Weights of a small GPT-style language model, trained from scratch on English Wikipedia.
Training: 305M tokens, 4656 steps.
Each number is 200 + 20 x the weight over its row's rms, rounded and kept within 0 to 999. Layers, rows and columns count from 0. The size before them is the row's rms in percent of the matrix's.

# up: layer 7 MLP up, 640x192, rms 0.0765, rows 240-256, columns 96-191
# down: layer 7 MLP down (transposed), 640x192, rms 0.0661, rows 240-255, columns 96-191
up240,096,193,201,190,169,181,136,174,229,201,194,253,212,187,227,225,201,247,201,201,204,169,180,191,176,207,200,176,178,181,186,187,215,200,171,163,200,191,217,218,182,191,211,203,226,178,219,202,218,234,171,204,229,205,170,185,213,166,181,186,202,184,189,201,211,219,219,202,218,187,194,221,176,196,174,204,190,200,204,218,192,192,174,205,178,199,206,168,239,195,207,169,199,184,207,198,193
down240,094,189,171,178,191,213,214,185,224,186,226,221,195,210,184,229,191,185,199,179,203,237,176,208,188,213,202,192,169,177,208,205,207,174,206,198,204,197,189,175,214,209,167,244,230,191,183,198,204,184,207,217,192,224,204,219,175,206,190,197,199,181,229,176,227,212,198,215,196,218,239,202,200,217,214,163,182,198,192,197,247,190,198,205,154,217,196,201,172,223,189,216,156,200,190,217,243
up241,090,212,178,162,200,158,190,199,196,211,175,190,209,194,208,211,205,187,207,186,223,187,220,226,197,196,190,218,185,214,247,190,217,174,190,163,190,182,171,177,201,188,162,206,192,182,182,192,181,177,236,211,238,185,193,183,201,196,203,190,188,223,189,216,184,193,174,194,166,200,179,183,179,191,216,170,231,184,177,225,180,203,199,153,191,195,206,250,190,206,187,203,193,173,183,207,167
down241,097,198,205,219,216,201,221,173,148,206,185,217,188,226,206,208,197,196,204,221,160,176,178,204,197,206,175,172,208,213,232,216,210,187,195,230,228,182,181,143,212,182,221,184,184,185,191,180,220,191,149,188,186,221,218,188,215,229,211,188,196,191,179,189,194,232,223,207,168,213,175,205,217,190,211,167,223,168,204,188,204,237,185,167,179,205,255,209,190,176,217,212,207,171,174,203,204
up242,100,212,208,199,208,242,207,161,215,194,200,184,223,195,225,203,192,191,192,225,203,209,199,202,215,180,182,224,193,208,203,185,213,188,226,186,170,210,207,184,234,202,181,197,198,201,198,225,236,217,224,202,191,197,203,231,187,166,170,158,214,261,176,189,201,222,171,203,202,161,166,228,221,226,164,209,163,192,210,233,191,226,240,226,170,236,192,196,195,182,212,207,152,177,190,222,212
down242,106,215,145,216,179,197,176,192,226,208,184,198,186,193,194,208,231,181,176,217,205,210,199,243,181,198,244,197,219,231,195,153,168,177,197,205,187,233,177,190,198,177,204,218,185,200,192,197,206,192,206,175,217,197,198,195,177,195,171,182,223,207,196,195,214,186,227,223,255,207,191,187,171,212,188,236,151,203,208,197,232,215,195,202,197,161,183,188,178,218,189,192,177,191,179,215,240
up243,100,209,199,203,205,191,214,206,193,188,198,191,194,198,226,212,220,191,191,258,189,210,202,146,196,164,204,206,204,197,206,168,171,203,203,151,208,181,211,161,174,162,203,183,206,179,224,216,240,224,220,242,206,163,189,213,212,210,197,191,211,232,250,162,174,209,193,211,201,226,200,220,192,187,221,183,193,201,171,213,210,224,190,225,193,176,194,206,217,200,197,183,192,210,231,188,206
down243,094,217,233,213,187,197,196,209,201,159,199,187,193,182,211,216,234,190,220,205,210,190,224,202,223,238,190,213,195,210,182,222,215,257,200,150,183,201,187,211,221,199,198,229,222,177,195,188,182,206,191,179,196,224,187,187,211,207,215,228,212,235,203,214,167,175,216,187,187,190,192,183,166,190,198,161,220,191,212,222,203,176,198,219,173,176,212,234,208,190,199,221,234,236,186,180,194
up244,099,178,196,218,186,223,191,216,202,217,174,198,181,171,206,225,179,190,180,208,218,189,164,178,176,174,215,221,211,168,211,219,199,211,201,192,180,200,231,199,169,197,236,187,221,157,173,205,195,191,192,227,222,179,156,185,205,177,195,210,180,183,178,228,197,188,205,198,166,220,205,200,211,199,168,235,211,216,175,213,214,227,216,211,178,213,154,210,212,206,208,196,184,195,177,212,155
down244,095,212,152,221,240,204,198,208,181,188,176,201,242,193,196,169,194,198,204,186,218,212,197,212,204,188,209,168,201,194,209,225,167,182,186,191,204,193,203,188,182,200,199,230,149,188,175,209,200,201,228,199,187,209,209,172,168,196,194,190,178,217,197,193,207,196,197,191,229,162,199,130,229,165,231,209,212,196,178,212,211,172,208,234,197,191,185,196,176,193,206,206,236,245,223,195,214
up245,093,177,141,211,173,172,214,184,168,186,211,219,205,215,168,232,222,178,198,222,221,201,182,227,173,199,222,202,189,191,179,218,235,204,227,172,190,225,197,194,224,212,218,172,215,166,222,211,211,190,150,202,213,192,167,193,194,181,222,194,174,194,197,210,199,183,190,213,160,183,206,226,214,206,228,167,206,189,207,246,191,183,197,213,190,183,179,208,199,198,162,198,194,164,215,175,157
down245,095,205,219,192,168,165,197,188,191,210,217,228,221,197,227,192,220,204,212,186,188,203,228,209,226,233,201,219,174,190,230,200,211,189,181,178,230,291,176,193,217,208,169,225,246,182,175,196,174,223,187,200,201,221,192,204,197,197,212,211,170,210,167,182,189,183,206,201,197,192,206,189,214,185,214,183,209,216,180,170,239,205,201,182,179,197,206,194,216,202,216,201,200,184,244,195,240
up246,091,215,161,185,195,206,198,229,185,216,187,191,204,197,196,229,197,216,174,203,183,181,172,222,190,230,168,219,194,179,215,246,222,189,190,172,168,210,189,178,257,233,198,181,212,193,218,183,165,209,199,206,210,202,135,177,212,170,204,191,211,202,208,218,201,200,211,181,192,186,223,209,195,189,175,209,168,187,222,199,191,196,169,192,197,206,225,188,196,212,165,220,189,198,215,221,207
down246,087,199,170,158,182,217,215,212,211,217,191,209,200,202,172,199,220,223,213,234,216,183,211,191,213,189,229,180,173,203,240,234,180,214,171,213,178,224,187,194,196,195,198,234,240,186,186,231,219,206,192,213,194,173,185,203,168,220,179,204,171,210,183,182,202,187,199,205,212,223,237,160,206,221,222,200,216,188,192,201,185,215,195,201,182,165,218,178,218,184,212,219,203,197,174,243,165
up247,091,199,216,210,187,189,157,199,219,190,196,219,216,196,203,213,216,202,197,209,177,226,237,206,214,232,207,206,223,173,211,231,186,178,208,190,187,184,204,210,161,221,193,169,187,173,215,205,205,216,199,205,221,184,172,212,175,206,202,205,172,203,204,189,201,168,190,221,164,199,226,204,196,193,209,179,226,194,204,188,208,202,193,183,196,198,185,202,220,227,193,219,197,177,180,202,194
down247,098,193,191,197,240,204,256,212,185,223,200,216,182,221,196,207,193,206,182,182,217,215,183,187,170,207,191,221,198,173,212,193,191,189,183,206,246,201,200,180,223,207,189,198,208,201,208,178,191,201,236,218,204,220,169,224,231,198,209,198,206,193,174,238,209,248,196,211,200,212,162,206,214,236,183,142,219,192,188,181,193,191,187,161,214,210,227,209,213,195,233,188,203,175,198,217,202
up248,100,216,176,223,202,177,201,181,182,205,213,204,179,193,188,215,208,234,191,215,184,179,194,207,221,254,233,205,192,200,201,186,193,192,204,167,231,205,212,218,226,185,145,216,194,184,202,199,190,211,213,200,194,184,236,203,208,174,188,185,230,205,214,174,189,229,208,203,161,193,198,181,191,222,200,164,191,235,225,210,231,184,227,215,189,218,178,218,249,213,162,198,197,167,165,185,230
down248,105,153,230,229,209,222,179,217,233,175,170,225,183,202,218,194,219,207,223,213,172,172,224,217,214,212,205,197,209,185,216,210,214,185,219,222,187,213,234,182,202,201,211,178,181,157,201,200,168,225,203,210,227,222,190,191,196,207,243,220,193,147,184,229,217,213,194,194,193,191,206,169,216,178,202,212,226,174,187,192,210,224,219,205,224,216,191,228,203,210,216,189,198,189,177,232,217
up249,098,211,185,177,185,224,204,218,193,206,216,187,178,180,232,210,235,164,220,199,213,207,177,176,186,230,205,214,183,218,228,209,207,214,221,174,226,206,211,202,209,180,163,210,187,163,209,199,186,186,202,228,218,182,178,181,220,205,190,207,163,219,225,219,200,221,186,173,196,176,193,225,206,197,172,236,201,190,210,178,217,152,198,173,175,196,187,234,177,201,195,227,145,204,184,209,184
down249,101,169,178,234,196,193,182,237,213,190,220,196,217,187,162,218,202,210,192,204,189,182,207,219,212,193,227,197,187,233,185,184,179,197,198,170,209,231,210,182,151,175,204,194,194,221,221,210,207,208,200,217,194,216,219,246,175,191,206,195,187,195,187,193,209,204,193,211,180,203,155,143,152,193,186,254,201,179,182,214,191,204,190,205,198,213,157,184,186,188,182,216,191,196,196,197,180
up250,104,194,229,196,206,193,196,207,201,181,170,193,201,199,196,236,176,173,191,199,185,214,205,181,226,234,219,241,195,177,208,202,217,205,206,204,192,212,216,165,204,188,191,179,219,191,203,213,192,227,186,236,187,189,194,206,225,183,188,185,195,236,188,188,207,223,205,189,193,186,211,197,187,214,180,189,201,200,192,214,208,210,221,199,190,210,209,246,195,238,219,198,186,142,171,224,192
down250,111,194,180,214,210,218,229,213,220,222,178,179,225,190,197,199,195,185,215,231,163,196,179,185,213,221,185,178,192,186,181,185,165,183,201,206,172,200,207,205,176,210,211,188,204,222,162,204,194,172,213,192,205,193,198,205,204,228,211,205,193,232,226,237,212,154,185,209,192,214,200,207,188,179,206,239,242,183,199,200,184,173,191,193,207,211,213,197,181,201,211,180,216,159,188,186,209
up251,101,184,220,200,186,232,194,198,197,192,165,171,244,181,184,201,191,200,184,181,142,191,213,197,254,211,226,235,205,232,183,223,204,244,209,198,163,161,202,224,230,172,170,151,231,215,221,210,195,163,210,237,216,191,192,195,231,218,179,203,197,212,199,196,192,180,187,198,214,195,203,207,207,200,188,216,194,219,213,184,179,174,180,205,209,217,208,208,201,204,211,169,186,198,208,237,210
down251,102,231,177,213,219,138,190,193,216,160,202,191,146,179,202,197,155,195,207,202,216,169,212,206,212,186,206,223,207,197,212,165,203,215,222,173,201,175,194,228,169,228,172,211,208,204,209,183,167,199,190,225,217,194,189,188,235,167,193,211,164,200,204,198,166,212,211,182,223,203,239,197,197,211,212,164,220,177,174,186,214,188,202,220,214,215,205,215,228,214,185,225,229,179,182,192,178
up252,088,216,228,220,214,216,172,202,193,212,168,218,207,175,242,217,173,189,201,215,250,211,197,174,213,229,219,196,183,209,191,196,209,180,192,184,186,206,204,199,196,170,213,213,165,196,211,160,217,240,228,209,209,181,193,225,207,183,213,208,219,167,200,177,209,215,178,206,210,222,218,189,240,230,202,185,206,187,213,207,217,197,171,203,207,179,194,192,250,198,231,218,201,173,187,218,211
down252,095,182,191,190,205,211,227,199,178,208,159,214,186,220,147,228,216,165,254,188,170,209,208,189,204,178,179,214,238,187,212,166,179,234,201,210,196,191,205,182,176,225,187,214,193,201,182,247,190,180,198,199,201,226,216,196,204,187,197,193,181,229,186,238,201,186,188,187,208,178,187,183,188,209,181,187,234,170,207,187,202,209,218,217,188,190,243,189,174,207,177,173,183,196,194,155,180
up253,096,221,196,192,182,171,213,215,156,219,214,210,209,173,210,218,184,194,195,168,194,172,167,187,216,194,200,203,181,202,210,194,173,192,227,145,208,208,224,180,204,203,201,158,195,188,239,215,196,198,167,176,188,184,174,194,209,180,201,193,212,251,200,204,215,185,213,185,185,189,233,197,212,209,195,186,199,196,203,214,196,187,172,203,182,199,212,220,194,200,250,193,167,161,190,242,169
down253,100,189,201,178,151,190,155,178,227,202,200,179,187,180,201,193,222,213,175,186,210,177,217,186,189,234,208,225,161,239,200,188,195,194,189,206,211,160,195,232,221,210,187,187,223,204,180,197,219,214,196,225,184,171,157,204,215,211,191,222,213,196,208,197,185,223,187,217,157,217,187,242,193,197,200,195,176,218,259,198,233,227,193,203,207,204,155,204,169,189,169,192,239,144,201,177,217
up254,105,205,226,188,183,229,230,175,224,186,216,207,148,177,202,211,233,169,193,211,237,162,192,180,200,210,224,195,181,158,176,216,225,215,174,213,194,216,183,196,211,210,170,186,196,193,219,196,180,191,202,194,260,211,173,165,194,198,203,164,220,193,183,182,203,201,228,205,192,176,240,171,199,217,203,232,185,199,136,203,196,182,204,185,193,191,198,186,190,204,198,244,208,186,193,179,193
down254,098,183,191,208,189,203,215,208,235,189,182,241,224,230,178,213,200,172,206,229,182,173,202,202,235,208,221,166,184,225,205,177,195,162,178,191,193,177,186,223,213,212,175,186,176,173,192,179,214,189,216,225,188,198,178,181,181,221,186,231,235,231,189,221,188,184,177,175,222,181,207,225,204,153,184,198,206,203,187,226,139,209,205,176,218,209,212,205,217,180,180,201,199,232,174,190,214
up255,100,172,201,182,174,196,230,209,199,184,169,180,203,190,206,216,197,200,201,231,144,203,185,192,172,214,173,197,189,201,211,244,216,184,206,187,207,180,200,210,170,207,189,183,188,178,193,198,185,197,221,241,179,198,213,227,223,171,204,237,239,208,186,206,176,183,170,235,195,204,212,201,210,188,225,206,182,223,219,175,214,218,192,226,179,211,214,198,185,198,179,176,224,181,187,188,204
down255,104,197,207,220,216,196,199,178,195,182,194,186,202,218,220,191,216,199,207,181,236,208,188,205,211,215,177,167,257,183,165,179,207,197,208,197,210,235,179,215,171,199,173,197,228,213,235,210,220,187,226,148,194,205,241,194,220,227,202,181,185,203,182,213,205,224,192,181,216,197,216,230,205,209,204,203,206,213,215,199,197,216,198,221,209,148,195,221,187,185,160,205,213,212,191,183,160
up256,108,194,173,174,208,200,213,184,194,222,185,173,219,212,172,215,208,204,148,193,205,220,227,213,203,183,179,211,185,208,166,192,213,217,233,167,189,210,201,205,199,226,177,194,159,161,202,199,238,206,174,193,203,214,188,194,171,183,204,202,191,206,236,177,196,198,231,181,167,192,220,205,209,193,208,195,210,234,173,196,220,197,225,190,198,184,208,246,223,192,212,248,193,179,195,200,186